Each number is 128 + 32 x the weight over its row's rms, rounded and kept within 0 to 255. Layers, rows and columns count from 0. The size above them is the row's rms in percent of the matrix's.

# layer 8 MLP down (transposed), 256x96, rms 0.182, rows 46-69, columns 0-95
size [103 109 100 100 104 109  92  97  91  99  98 101 100  95  97 103 105  97  95  95  96  94 108  97]
[[124 111 158  92  83 148 142 114 185 108 128 113 153 164 128 134 141 131  65 102 133 141 127 129 117 113 148 114 121 184 156 125 135  76  94 148 124 122 105 135 148 122  78 126 122 121 101 176  96 173 118 117 141 126 177 163 118 108 232 125 103  43  30 155 107 106 103 130 165 102 132 147 110 104 167 137 104 143  99 112 219  96 196  80 144 141 117 150 139 146 141 176 139 103 138 148]
 [130  65  72 152 120  99  57  71 162 153 140 128 150  69 129 165 162 118  91 100 162 143  93 155 105 136 135 107 143 174 128 170 164 140 118 134 113 143 150 133 116 133 143 144 147 107  99 134 154 153 168 126 159 147 129 195 158 116  85  86 149 197 168 175 148 135 141 191 140 103 109 101 165  81 172  80 131 119  97 171 140 116 140 101 104 149 129  94 107 180 170 149 143  41 143  91]
 [131 188 120 151 159  89 130 172 102 140 137  82 108  72 152 180 132  63 129 165 133  94  71 178 104 156  94 116  90 137 126 117 152 137 164 107 134 140 153  75 158 172 106 116 101 106 106 117 154 152 106 115 155  75  89 180 136 134  97 117 113  97 145 112  99 125  82 166  69 125 148 117  37 186 130 145 108 113  80 102 127 121 146 224 147 138 124 146 176 103 159 139 140 105 131 118]
 [138 149 158 141 115 154 110 184 169 142 121 148  81 134 135 115 129 154  84 147 169 142  67 158 131 104  40 102 171 158 114 133 153 127 114 119 123  90 115 160 116 165 158 117 151 142  95  93 140 168 206  88 170  88 123 164 104 143  80 145 164  94 115 119 145  94 128 150 182 138 143 109  61 117 101 221 135  83 149 125 122 148 155  95 161 103  83 114 149 132  97 151 125 198 169 140]
 [147 126 115 117 185 145 163 142 136  98  75  97 147 106 152 149 171 177 189 109  88 147 111 150 208 106 131  81  99 173 149 127 220 116 136 127  71 160 132 115 162 165 149  97 181 125  69 159 123 140 114 108 172 119 138  68 142  65 177 119 165 114 148 110 154 125 144 151 141 160 114 135 176  85 130 153 122 139 119 169 116 106  99 121 152 130  90  53 147 159 130 123 145 101 102  97]
 [140 134 115  50 109 178 133 118 139 132  91 134  84 132 129  83 107 110 142 154 110 147 120 108 139 147 143 153 127 162 128  88 199 142 121  59 183 101 137 151 128 117 107 107 130  94 139 112 139 126 156  67 162 138 147 117  94 147 212  90 127 173 129 105 126 118 116 100 164 149 146 121 100  59 112  92 107 117 104 122  75 162 129  48 148  73 107 169 208 110 145 114 112 205 127 131]
 [139 141 100  85 103 130 161 117 138 129 140 151  93 144 133 114 107 130 124 119 168  80  87 147 132  60 110 122 184 133 145 105 113 185 109 208  73  88 176 125 103 111 195 161 107 180  38 105 113 112 114 114 115  97  65 181  84  98  33 115 108  92 133 138 126 155 133 102 140 139 100 136 106 151 139 113 109 134 130 125 154 146 155 155  88 165  96 120 133 130 142 151  94  83 179 147]
 [111  95 139 120 121 102 118 104  88 114 165 128 107 161 149 141 189 193 144 135 140 155 125 113 113 143 149 138 147 191 129 166 199 148 149 126 127 208 151 130 112 170  85 109 147 113 101 170 101 163  77  90  97 145  56 165 149 145 170 115 116 146 127 115 122 102 150 136  95 133  66 148  91 140 102 132 105 127  78 145 186 139 140  59 156 134  64 121 160 111 181 136 112 201  91 141]
 [147 117 170 105 106 137 160 163 113 124 117 174 188 152 111 133  94 108 162 100 105 128 124  73 102 150 128 117 171 110 127 145 118 125 147 147 151 151 119 130 106 173 143  98 134 182 115 156 108 119  93 115 113 104 114 124  77 148  75 194  91 164 154 151 160 108 136 130 136 139 140  87  26 124 122  92 161 116  63 132 169  93  77  93 151 191  89 114 200 121 150 141  83 105  80 195]
 [100  81 185 111 131 174 104 106  58  99 144  82 123  79  85 131 156 112 116  96 111 121 112 109 100 138 151 150 124 130 106 129 106 175 130 148 139 111 157 139 151  84 120 123 162 144  96 146 116 124  41 135 120  97 170 126 150 148 177  95 137 108 146 160 112 114 178  99 138 188  77 102 135 100 198 121 111 128 154 113 215 110 160  88 164  94 151 176  57 140 140  70 137 143  85 123]
 [166 120 113 129  92 140 105 152  89  89  72 156 193 158 149 155  97 109 114  96 117 148 116 159 141 127 155 140  93  95 131 151  77 182  80 135 173 156 128 146 126 114 120 187 143 100 153 147 142 116 137  91 103  66 117 108  95 109  19 108 138 116 112 123 115 123 137 151 113  44 106 156 123  46 119 176 135 154 156  71 110 167 126 141  76  93  79 112 139 125  95 139 109  99 111 108]
 [156 110 130  92 143   0 167 152 115 136 153 140  96 137 163 118 174 107  96 137 166 150  97 136 138 160 137  79  88 102 147 116 112 115 128 135  86 177 118 167  52 136 174 153 115  86 110 131 138 149  82 130  52 160 116 191 160 122 133 147 126 116 135 123 140 130 140 101  74 120 113  92  66 149 125 121 106  66 122 126 187 101 118 139 127 107  83 127 130 139 160 112 134  96 156  86]
 [ 99 116 124 114 153 149 127 101 148 138 143 140 161 160 150 174 192 100  98 143 115 163 202 116 102  29 130 118 147 147 128 141 152 125 188 164  93 103 100 130 123  98 137 129  99 106 222 140 153  86  88 132 122 174 164 163 170 113 214 136 135 152 153  67 158 192 134 135 165 163 137 160 117 149 134 119 153 115 113  97 170 136 201 136 148 139 138 131 149 134 155 145 139 116 106 158]
 [166 156  60 153 178 144 100 106 155 143 129  97 131 140  51 212 153 145 119 177 150 129 122  77 141 126 119 161 137 109 168 143 129  73 175 108 153 105 168 122 155 146 141 154 144 133 133 160 117 153  76  96 150 111 120 176 120 113 227 127 171 161 139 114 148  72 144 179 186 137 165  79  90 161 157  98 123 157 154 151 123 111 145 123 163 114  96 190  85 131 118 149 139 121 136 121]
 [154 166 111 106  88 181 225 114 146 164 180 120 140 106  97 143 121 109 107 123 120  92 169 163 123 125 146 173 135 107 143 170 146 135  93 124 101 122  87  76 102 128 101 104 165 113 111 105 137 148 137 138  85 133 110 137 126  98 227 113 153 145 107 117 132 114 141 144 156 105 166 209 103 182 112 142 164 138 110 136  71 112  66 113  86  93  80 158 103 156  68  96 103  88 145 157]
 [116 130 113 102 119 137 144  74 177  81 143 123 132 127 188 145 155 135 107 141  77 182 168 119 133 154  86 149 110 171  80 144 119 100 138 136  97 161 113 147 132 123  94 116 147 121 110 144 182 149 117 123 122 135  99 102 141 189 255 161 152  70 127 117 157 135 178 180 115  85 158 111 187 101 140 100 143 136 154 111 102 122 139  72 171 100 133 173 104 139 158 174 125 155 118 167]
 [122 160 165 100 115 127 122  91 116 165 159 133 116 160  76 103 122 149 161 100 116 117 124  91 159  83 100 109 138 122 170 190 132 119 140 141 141 170 199 162 136 151 132 175  68 139 136  64 136 143 125 122 127  90 140  51 146 161 175 131 136 132 111 162 149 130 167 134  45 119  82 145 148  91  94 126 123 200 148 128 167  92 211 162 143 124 111 174 154 115 132 152  86  75 110 155]
 [ 68 151 116 126 107 171 111 173 119 117 117 116  89 145 124  83 142 110 164 110 120 146 111  89 113 169  83 139  88 113 149 102 121 112 144  92 136 129 141 114 107  76 120 100 130 153 101 104 118  84 107 121 152 163 112 135 146 121 255 135  80 106 136 109 162 118  72 163 128 149 122 169 107  94 152 125 105  82 107  91 119 117 156  99 152 119 133 194 134 101 185  82 200 173 122 121]
 [ 67 202 147 132 155 133 116 100 107 144 116 122 166  66 149 115 144 181 115  97 165  92 190  87  94 123 104  98 128 167 152 142 123  94 151 120 119 157  84 150  60 102 121 162 147 125 118 122  79 176 124 107 105 148 144 141 194  48 145 151 177  90 119  96 105 104 157  58  78 134 160 106 133 133 129 115 108 118 155 125 174  97 127 131 152 145 139 134  68 132 129 118 205 101 130 161]
 [108  63 114 109 142  81 104 151 143 101  81 111 110 131 129 138 106 155 106 146  84 152 148  75  86 144  90  95 145 110  89 123 101 106 132 101  57 151 117 135 191  91 155 106 152 134  80 151 176 171 194 136 120  91 134 102 160 137 109 161 118  92 128 120 124 144 114 170 133 127  98 132 156 171 175 116 154 119 143 248  79 109  93 121  91 121 124 155  73 108 151 138  96 129  96 181]
 [ 78  81  95 128  73 119 101 128 143 112 153 157 145 156 127 175 117  79 100 153  75  91 113 141 140 135 113 105  82 132 155 175 138  91 107 160 126 126 146 109 131 136 124  66 124  49 135 162  95  87 186 184 115 115 187  89 152 130 106 137 140 130 144 151 153 141 108 131  95 127 163 128 142 143  90 155 155  65  94 153 241 139 108  98 134 111 178 107 160 136 162 102 156 160  86 155]
 [102 159 159 148 134 130 176 191 121  62 157 183 127  97  89 118 129 127  90 135 102 131 163 167 149 165 110 149 157 131 121 206 103 148 108 164 116 132 139 158 135  66 120 155 129 182 196  76 120 115 130 181 130 153 146 142 153 124  70 206 108 125 182 143  87 148 147  65 153 125 130 169 136 137 147 158 110 148 127 127 122 194  80 147 112 193 171 137 104 119 135 115 118  91 144 134]
 [133 161 170 157 200 196  53 151 119  95  92 123  98  50 106 160 131 121 148  98 106  88  99  87 134 142 120  89 107 192 114  96 104 118 162  72 139 185 131 110 173  88 165 114 174 178 142  95 121 146 108 110 116 135 154 123 195 111 151 126 150 130 110 131 120 123 114 136 114 145 128  62 116  98 125 116 163 123  94  68 138 141  82  58 132 144 113 140 103  90 142 139 116 145 135 183]
 [121 106 172 133 159 111  90 159  70 143 160 141 172 148 105 121 102 160 139 168 160 192 133 123 164 119  86 118 141 106  43 133 160 161 151 121 151 119 100 102  50  91 141 143 195 120 116 113  93  99 105 167 134 139 128 152 138 119 104  77  91 109 133 107  90 100 116 153 124 164 123 136 114  68 126 120 117 118 150  84 169  56 105 177 131  23 144 162 109  98 123 145 139 113  95 106]]
# layer 8 MLP gate, 256x96, rms 0.206, rows 47-70, columns 0-95
size [108 100 101  97 108  93  96  85  95  99 108  97  97  98 101  99  90  91 103 100 104 109  99 103]
[[157 133 182 171 130 186  96 105 182 132 149 130  62  91 126 108 118 118 107 150 162 146 133  88  74 185 126 125  83 147  91 152 114 124 116  84 105  78 121 142 110 135 108  90 141 175 132  84 112 135 143 109  83 116 179 156 183 109 156 100 134 103 157 145 133 130 101 164 177 117 158 151  65  97 205  54 142 119 148 159 130 134 129 159 178 143 115 187 144 143 134 100  82 153 112  78]
 [149 119 149 169 161 142 174 148 154 164 116  71  74  50  86 140 126 118  85 172 154 111 109  64 118 159 140 168 128 172 163 158 160 159 186  98  87 155 159  83  85 122 117  97 144 112  93 187 135  87 167 143  88 103 134  90 156 111 113 116 146 109 166 119 134 129  77 149  84 114 120 174  96 112 118 152  87 116 120  92 137 142 142 100  98 102  98 146  88 189 135 157  68 162 143 158]
 [101 138 150 107 133 106 164  77 150  73 121 130 164  39 142 131  88 129  67 109 145 110 170  13 143  88 151 145 136 141 173 157 124 111  70 117  48  91 156 145 102 133  98  91 118 123 154  74  87 175  89 163 166 128 127 186 143 118 131  97 135 154 111 150 142 151 157 157 157  93  94 120 145 143 157 143  91  91 127 112 128 109 133 148 104 126 108 101 150 135 154 164 164 107 102  95]
 [135 156 145 148 143 148 137 144  97  56 118 184 133 182 164 148 117  59 101 190 130 109 134 106 172 183  68 110 141 111 145 112  84 118 159 165 162 151 119 126 131 119 130 154  92 100 133 206 125 161 135 140  98 107 159 139 141 139 126 125 150 116 144  65 153 185  74 158 114  47 159 154  66 119 152  77 108 104 115 176 108 177  97 139 130 120 106 124 154 175 112 154 156 138 168 140]
 [ 89 113  80 140 103 183 150 125 183 135  70 127 127 134 119 164 130 124 154 126 190 130 130  80  90 139 131 181 130 100  90 136 152 163 112 116 131  88  99  98 112  57  68 132 127 173 122  62  54 106 148 127 120 158 177  69  80 115 187 136 165 126 181  86 133 106  74 116 121 162 163 136 167 110 156 117 137  99 145 162 169 110 150 135 108  65 118 117 133 149 147 120  76 135 107 106]
 [ 45 141 148 170 159 110 160 187 167 139 125 117 142  78 152  99 130 152 110 168 136 122 136 170 132 140  79 142 185 182  68 151 139 100 146 122  81  97 144 160 180  96 128 100 157 135 122 124 101 174  77  83 123 190 118 113 107 107 143 163 107  71 134 139  77 148 133  98 107 112 101 109 143 158 164 129 138 178 128 116  71  63 107 144 181  88 135 116 138 138 167 152  86 139 133  73]
 [162  66 113  99  95 198 130 123 147 106  83 198  89 114 105 173  95 109  85 153 104 151 170 125 104 156 106  97  97 143 124 128 155 102 153 123 115 141 133 100 132 131 121  96  56 133 168 113 121  87  88 146  57 150 159  94 164 183 165 120 123 118  68  84 112 145 141 137 171 123 146 126 112 125 174 142 125 141 134  81 117 122 104 202 117 178  60 119 153 132 126 156 161 112 127  59]
 [ 79 157  93 104 141 152 116 126 140 137 128 121  46 130 192 140 131 151 103 131 108 142 120  97  98 128  98  99 146 121 131 116 105 115  58 112 127  92 145 142 151 114  74 134 110 116 113 115 123 100 152 175 142 110 103 114 122 120 160 128 176  70  72 139 162 101 111  45 133  87 101 173  95 108 148 110 103 155 155  84  80 143 223 167 114  92 210 128 136 144  88 135  95 140  81  88]
 [ 96 204 111  85 140  98 125 192 151  92 112 114 117 130 167 183 116  84 151 148 138 138 158 161 132 124 156 149 153  79 154 118 137  79 204 153 133 114 166 198 128 128 130  97  96  82 141 160 130 155 138  82 149 133 149 111  97 131 148  87  43 111 151 169 124 157 152 116  77 124  86 130 112 164 116 120  44 137 132 135 170 128 172 156 148 103 190  97 120 116 155 184 119 118 121 121]
 [117 133 106 128 108 120 215  77 138  70 121 120 116 170 145 158  98 118  69 147 172 123 145 140 148  57  90  89 114 148 159 127 112 208  75 127 153  95 139  64 164 112 153 153 127 138 128 160 102 140  45 120 124 125 118 107 106 122  88  97 137  85  98 119 142 120 109 130 190 120 102 118 127 131 152 136 153 119 122 164  74  97 161  99 100 153  93 184 144  98 169 111 129 200 152  98]
 [ 81 105 114 125 123  93 100 142 117  91 120 122 119 118  53 105  95 140 157 150 112  82 142 153 152  86 159 147 135 133 136  90 122 129 169  16  97 107 170 108 129 119 119  83 108 131 126 126 127 119 102  71 136 162 165 239 110 129 121 176 137 129  98 105 155 137 131 142 127 127 103 169 133 143  91 131  85 143 178 143  91 138 141 163 163 109 123 145 188 127 164 111  70 114  98  48]
 [ 80 141 161 109 122 147  78 105 105  95 122  99 125 107 141 152 165  40  92 137 203 168 114  85  64 152 105 126 123 196 134 142 133 155  68 146 114 113 123 128 109 166 185 181 107 100 127 141 143 143 131 133 162 133 152 113  96 146 144 156 164  79 146  96 128  95 143 143 111 144 180  87 130 115 188 147 169 131  70  94 142 175 127 137 102  86 178 116 176 131 100  96  85 109 164 160]
 [152 104 155  96 115 103 106 170 152  80  95 100 159 186 143  91 151 135 157 137 135 161 132 113  92  49 164 150 106 147 190 125 172 126 169  98 158 188 168  75 118  60 117 121 114 128 129 128 125 158 101  92 162 145 142 145 137 124 172 137  93 129 126 171 140 120 230 133 110 105 137 108  86 148  56 125 111  79 170 199 105 143 161 166 152 123 125 112 167 151 126 113 139 122 104 110]
 [150  99 144 172  94  70 117 152 105 138  93  98  98 125 148 123 143  90 148 156 150 105 103  91 182 200 105 182 149 147 128 121 100  97 123 137  95 153 131 123 127 114 152  90 112 161 174 127 159 135  63 131 186 204 145 137 197 192  95 100 160 121 139 126 175 101 167 130 126  90  90  73 127 172 139 122 127 163 155 159 143 169 139 157 184  82 142 157 112 153 146  95 175 123 120  80]
 [119  72 114 122 152 135 136 131 173 166 129 166 106 135  88 112 168 131 156 164 147 128 187 105 130 115 121  47 101  83 124 106 174 144  88  72 127 140  77 125 174 128 130 110 141 126 133  98  63 110  93  30  97 112 109 110 129 156 133 124 135 114 119 135 109 151  61  80 122 107 107 149  77 103 163 128 172 120 165 133 114 175 142  78 143 117  91 148 107  72  92 131 163 149 208 134]
 [ 96 120 175 164 124 166  73 114  77 110 169 177 177 105 165 122 133 121 139 122 154 102  65 149 128 139  91 158 128 106 153 112  66  98 171 137 171 156 196 114 141 153  93 143  80 102 167 127 108 134  85 109 123 127 134 112 148  97 176 114 131  66 181 131 134  92 101 173 107 115 109 149 152 113 143 167 122 151 126 167 133  92 103 111 107 127 105 222 112 147  89 209 158 121 109  94]
 [122 103 120 146 103 153 145 174 151 140  47  94 102 127 148  97 141 121 120 136 106 122 165 112 124 134  70 103  70 203 144  88 130 101  83  83 125 125 120 130 164 113 140 152 131 169 132 109 166  49 113 148  98 142 149 152 175 162  66 139 145 188  63  95  92 117 123 152 140 121 142  24 106  92 161 158 148 106 165  95 127 121 166 125  94 155 108 162 108 162 120 114 126  87 122 158]
 [142 100 134 145 119 127 111 121 140 118 134 193 155 122 111 157 174 158 189 146  95  71  78 174 134 118 134 172  53  95 223  92 129 128 120 116 128 122 134 107 163 131 145 175 155 141 110  68 135 131  97 143 177 133 214 167 104  89 169 117 131 113 102 147 103 191 107 134 100 114 108 102  67 151 160 140 130  99  77 142 104 129 147 134  86  94  75 150 152 165 101  90 117 140 136 146]
 [128 150 119 149 151 139  92 147 148  92 136 136 151 106 119 136 138 133 114 102  66  51 157 111 112 145 163  85 138 137  99 102 139 138  97 143 115  61 120 150  94 134 113  87  46 158 169 107 103 189 125 162  96 148 149 103  92 214 130 188 138 138  97 113 114 106 177 143 146 146 160  88 124 100 166  83  79 114 166  97 168 168 187 129 147 144 125 162  95 133 168  95 152  94 101 182]
 [120 123 162 115 132 173 158 120 200 160 153  72  70 154  91  81 196 161 142 119 119 148 104  87 216  99 131 136 116 137 119 167 102 161 161  91 107  88 116 127 175 119 114 119 148  95 155 107 134 114 166 142 111 120 113 133 141 150  97 175  75 101  88 155 129 131 165 162 140 207 116 177 169  65 175  85 126 159 143 128 157 131 112 106 117 150  82 156 105 122  78 102 103 100 110 106]
 [ 79 172 150 144  98 184 150 144 118 145 139  88  87  89 120 193 102  85 125 156 128 113 122 134  85  99 189 135  65 128 156 139  95 196 140 120 138 162 108 151 162 119 134  87 129 167 110  92 111 174 142 201  90 141 104 173  88 137 134 141 164  82 126 118  97  78 115 131  71 136 171  95 118 147  94 150 158 180 187 125 110 150 125 171 112 120  78 180  99 142 129  95 116 104 122 170]
 [105 104 170 163 139 110  97 135 142 125 150 138 157 167  73 120  94 176 150 131 112 114 131 143 104 132 105 125 123 118 169  76 107  68 199 127 169 156 148 175 142  99 147  99 108 102 105  88 112 140 140 135  89 102 145 157 133 171 157 115 146 103 186 133 198 204 114 105 160 101 119 118 168 177 154 163 162 111 137 148 103 127 164 173  78 125 155 135 127 171 147  91 195  71 179 186]
 [141 117 188 193 192 136 118 105 179  77 182 137 108 126 131 193 167 111 119 105 102 165 162  79 119 151 133 106 130 167 117 137 114 145  97  93 151 120 125 122 178 103 122 146 166 111  98 114  89 113 121 197 117 115 154 137 117 119  93 155 113  94  79 108  97  67 167 136 135 166 142 131  83 111 128 214 109 110 193 157 113 157 125 131 132 163  85 155 175 112  92 195 109 162 116 126]
 [115 116 112  96 191 114 141 139 110 109 145 147 154 144  92 150  89 148 174  78 153 126 102 162 138  85  73 139 182 110 206 147 124 140 111 121 135 160 110 103 133 120 118 118 159 143 108 175 112  85 169  86 184 176 196 106 138 180  47  83 148 158 167 118 119 123  92  99 111  71 130 117 165 103 133 145 137 125  71 133 145 147 101 127  66 176  82 151 123 147 166 119 157 141 102  84]]
# layer 8 MLP up, 256x96, rms 0.188, rows 47-70, columns 0-95
size [ 99  94 104 102 100 102  99  93  95  98  99  95 101  95 106  97  85  96 106  95 109 116  98 102]
[[ 79 180 144 118 174 120  85  83 158 116  91 101 155 180 159  94  92 131  95 128  97  74 115  96 159 159 107 100 109 120 160  88  86 126 136  75  93 106 166 109 112 131 116 112 197 106  83 153 177 164 169 160 116 100 120 165 149 166 147 125 131 154 114 109  80 183 140 127 147 151 148 109  93 223 151 132 119 125 112  93  99 108 166 181 161  98  91 121 168 163 115  77 135 146 106  99]
 [161 188 168 126 104 156  87 179 172 111 104 164 126 117 104  48 144 145 128 126 124 100 115  86 137 156 141  76 144 149 127 116 171 118 138 148 172  88 123 130 130 134 132 109 107 117  71 180 139 123 131 126  73 135 145 135 117 144  94 122 127 103 161 128 110  83 132 154 147 126  78 168 134  92  98 115 124 159 107 125 123 150  85 164 210 184 176 194  75 183 138 123 136 134 184  47]
 [107 102 171 149 174 119  94 107 121 165 120 148 103 179  98 133 113  57 136 162 131 126 200  61 127 160  86 120 104 175 112 114 134 160 106 112  90 118 134  56  99 131 101 138 124 105 118 146  87  90 103  98 135 170 110 133 213  80 130 178 122 147 120 143 130 137 145 129  94 185 112 111 144 142 150 209 131 146 117  94 197 116 152 121 174 156 137 126 172  82 161 155  80 138 103 110]
 [ 77 107 117 176  67 123  94 182  42 102 176 111  91 171 101 164 135 115  88  91 118  92 151 103 163 100  79 134 136  94 135 137 148 156 190 154  86 101 124 158 125 107 151 137 148 120 142 114 136 143 122 113 128 136 165 148  59 118 120 202 123 128 143 122 146 111 117 103 111  65 125 128  79 119 142 100  78  72 172 152 133 180  83 152 120  55 125  90 137 140 137 142 180 109 114 130]
 [153 158 131 154  98 173 109 108 128 183 101 110  55  86 157 108  86 101 118 148 141 145 115  86 167 166 144 142 113 108  89 107 101  92 131 100 121  71 131 137 105  73 117 132  42 135 170 139 128  78 119  96 135 127 134 155 115 167 137  88 166 138 138 150 167 137 171  60 101 131 132  77 166 172 102 157  74  91 125 101 157  59 130  62 143 144 128 158 130 145 116  96 132 181 139 179]
 [174 132 124  91 165 115 157 143 156  89 117 104 127 185 166  95  98 152 168 150 135 114 129 104  65  88  64 113  53 108 131  87 112 138 105 105  91 137  96 163 121 122  63 116 116 132 184 148  88  89  74 120 144 137 127 118 162 168 207 128 189 127  39 132 114  84 158 120 103 130 154  84 144 115  90 148 156  93 127  80 134 136 149 128 166 117  78 137 153 141  97 116 127 137 147  95]
 [144 150 137 135 183 175 118 132 193 139 121 185 119 150 117 107  78 111 100 123 153 120 128 132 109 128 174  70 138 172 179 130 158 162 100 158 138 131 150 108 132 121  72 158  98 135 135 157  77 164 121 105 174  84  93  82 141 120 126 168 153 139 153 122 106 128 124 161 184 117 201 117 112  50  78 194 134 178 108 103  85 147 131 107  41 121 158  92 141 139 160 100 155 114 137 125]
 [ 92 130 128  84 132  86 100 164  57 167 115 155 109 140 105 135 180 176 111 129 130 166 162 155 172 142 102 136 143 161 147 131  78 185 159 119  91 142 108  87  90  82  97 142 112 109 123 162  89 107 124 132 151 144 100 164  92 121 145  83 143 144 144 108 164 103 108 130 162 158 135 167 188 170 126  70 129 166 181 113  60  42 139 146  94  95  98 164 106 170 169 125 173 116  99 128]
 [106 116 111 126  94 173 126 171  79 163 139 135  90 140 133 109 124 171 139 131 120 143 102 137  63 184  75 132 175  82 196 102 151 132 149 106 134 100 143 132 128 104  89 130 137 116 118  82 163 126 144 169  82  73  77 177  79 103 114 181  97 127 125 143 129 120 159 135 136  91 184 212 130 111 139 193 102 129  95  84 116  72  89 160 170 108 160 102 121 104 129 107 163 121  75 131]
 [109 145 105 102 126 134 122 198 105 111  70 174 112 196 183 128  83 103 139 115 177 136  90 144  96  98 178 122 159  96 164 156 126 205 151 159 185 177 145 100 139 154 136 169  91 135 162 145 138 112 132 100 171 104  88 157 134 132 105 115 145 161 128 160 185 112 166 162 113  53 131 141 168 157 121 173 106 171 185  82  99 138 174 153 123 111 102 164 103 144 137 156 126 156 141 142]
 [116  66 176 178  95  71 181 146 124 130 130 111  98 192 128 109  84 125 116 167 132  79 133 114 112 183 113 103 142 115 111 149 128 151 151  42 146 122 134  81 177 171 134  92 147 123 165 120 216 140 140  82 154  98 122 116 101  67 112 121 134  87 145 139 140 125 135  67 108  89 129 120 114 154 120 141  81 104 129 105  96 108 141  95 124 150  84 126 127  91 120 118 158 121 208  70]
 [146  83 112 192 156 119 154 185 117 113 154 123 119 139 159 166 168  75 153 159 143 133 150 192 160 183 119  89 152 133 142 139  84 127  94 122 114  84 180 140 140 143 163 135 120 106  47 114 124 118 180 116 153 132  99  80 155 167 113 145 126 142 112 152 171 155 106 122 111 113 144 102  48 128  86  97 133 147  98 107  81 149  99  82  47 129 108 129 140 115 118 160 178 191 152 169]
 [115 138  87 117 149 121 158  83 120  95 171 138 136 132 163 145 151 144 135  78 145  90 143  95 183 163  87 155 161  37  89 198 134  70 155 136 109 115  90 100 157 143 155 149 130 168 109  94  84 152 132 159 126 121 138 106  97 145  45 181 153  94 115 106 117 205  79 170 119 120 108 181 143 148 137 139 105 142 134 148 143 122  68 136 120 107 118 142 119  60 132 187 148 126 141 118]
 [ 80 140  92  89 137 127 127 119 108 108 150  80  72 139 140 104 127  85 147 148 203 136  83 119 118  77 112 104 141 126 121 150  67 130 143 102 128 143 102  60 122 185 141 136 115 146 166 130 177 166 124 156 122  66 162  95 120 112  66 131 126 143 149 118 158 139  81 154 109  98 113 100  99 195 181 116 116 134  97 104 141 130 139 116 176 182 105 191 179  53 163 148  84 141 124  98]
 [ 69  91 147 145 114 183 125 137  56 156  92 120  91 121 146 124 118 114 130 149 164 140 128 142 108  95 166 101  90 162 155 134 146 108 144  76 157 150 159 111 125 153 138 117 120 167  62 123  54 139 156 176  76 125 138 158 157  94 122 113 158  68 116 115 183 178  88 164 115 134  75 108 139 117  86 125  99 123 172 175 123  73 160 174 111  93 109 107 197 129 110 180 148 132 116  78]
 [ 69  98 155 160 101 157 136 115 132 108 166 120 148 148 102 140 151 161 136 146 111 132 144 117 171 172 169  76 118 211 144 145 130  98 129  99 136 130 117  78 114 144 102 174  91 163 116 146 139 141 147 106  17 202 158 161 164 128  82 137 196 131 176 135 149 143 102 167 170 155 148  97  84  92 138 111 111 151 137 134 108 153 132 115 119 193 195 136 108 135 114 107 175 118 168 119]
 [131 133 112 127  93  95 162 153  77 155 141 110 118  76 106 114 124 190 130 112 130 138 110 151 188 127  91 137 143 131 133 135 128 107 101 186 105 113 144  94 179  98 125 112 158  86 160 177 116 168 100 161 145 144 179 121 137 130 135  28 117  99 133 142 124  95 173 140 138 225  92 171  95 124  88  58 118  75 145 124 134 106 112 200 157 113 114  89 134 143  87 160 151 131 139  79]
 [190 134 147  66  64  85 154 166 105 120 192 175 153 171 112 110 174 122 149 107 171  93 138 102 105 132 132  87  77 130  82 130 137 127 117 113  90  60 197  93 107 111 159 107  79 146 143 126 122 191 107 137 155 109  94 128 134 106  49  94 124 118 104 101 104 164 153 136 108 178  75 103 167 136 124  84 138 128 115 157 133  96 170  95  96 115 129 111 154 163 156  92  88 140 119 122]
 [128 128 113 118 139 120 196 139  98 124  81 101  64 191 167  82 142 165 106 120 157 139 121 166 138 132 123 141  69 172 111 149 122  94 106 144  94  82  85 122 143  90 129 150 138 183 192 114 126 106 188 122  89 194  86 175 171 164 167 155 123 175 158  42 117 121 134 146 129  49 145 160  87 129 117 157 144 151 104 131 137  89  87 124 132 121 114 140 111 133 154 166 118 118 103 156]
 [109 108 161 154 115 108 143 151  85  95 151 201 171 146  95 215 133 130 130 141 119 131  89 129 169 118 104 152  93 121 118 121 139 128 170 152 155 185 142 145 125  86  95 131 142 163 120  82 105  77  53 169  80 152  86 106 111  90 174 177 168 176 184 154 124 108  95 115  98 115  75 164 155 107 138 111 150 104 154  64 123 134 115 147  94 123 141  89 150 146 155 172 174 137 176 131]
 [ 90 118  85 134 152 145 113 139 164 110 161 154 135 111 139 131  69 112 113 135 119 103  79 132 172 104 152 166 166 141 139 134  98 131 184 118  89 115 105 136 114 164 130 147 129  82  53 118  97  74 119 139 153 133  86 125 172 128  51 109 121  97 104 115 123 172  62  86  83 139  90 119 154 119 141 135  71  84 100 151 137 197  59 143 212 165 124  97 141 112 125 136 155  94 173 101]
 [ 65 141 104 143 133 181 136 150 124 117 144 108 146 116 152 180 116  97 128 116 121 135 129  58 123 113 149 122 109 135  97 123 195 125 150 137  75 182 163 132  75 153 210 106  72  93 158 178 106 163 130 104 181 148 130 155  75  94 123 111 120 113 121  94 140 156  85  92 119 153 129 174 128 229 105 176 159 144 108 153 152 133 154 125 142 143 162 209 108 104 122 125 103  98 137 108]
 [143 120 129  92 183 214 140  55 119 143 126 114 149 145 109 157 131 135 185 149 174 171 187 104 145 118 155 152 127 166 119 159 188 188  95 107 155 132 118 138 175 157  93 141 122 152 104 130  99  56  67 136 137 139 102 173 193 149 149 145  85 134 162 179 123 131 167 132 163 148 104 134 145 173 129  92  87  87  95 132 121 115 113 154 113 164 163 111 164  97 180 153 148 118 112 163]
 [ 91  72 129 156 106  93 110 177 110 152 117 102 141 138 135 104 121 116 120  91 194  86 114 137 131 185 152 213 115 118 150 164  79 115 148 110  92  90 141 144 144  95  83 149 151 110 164 119 115 113 119  90 148  73 146 128 153 111 160  91 169 117 109 105 141 154  94 111  88  69 165 141  97 137 199  90 124 168 159  62 103 105 104  88 120 148 182 195 147 120 150 148  88 177 155 129]]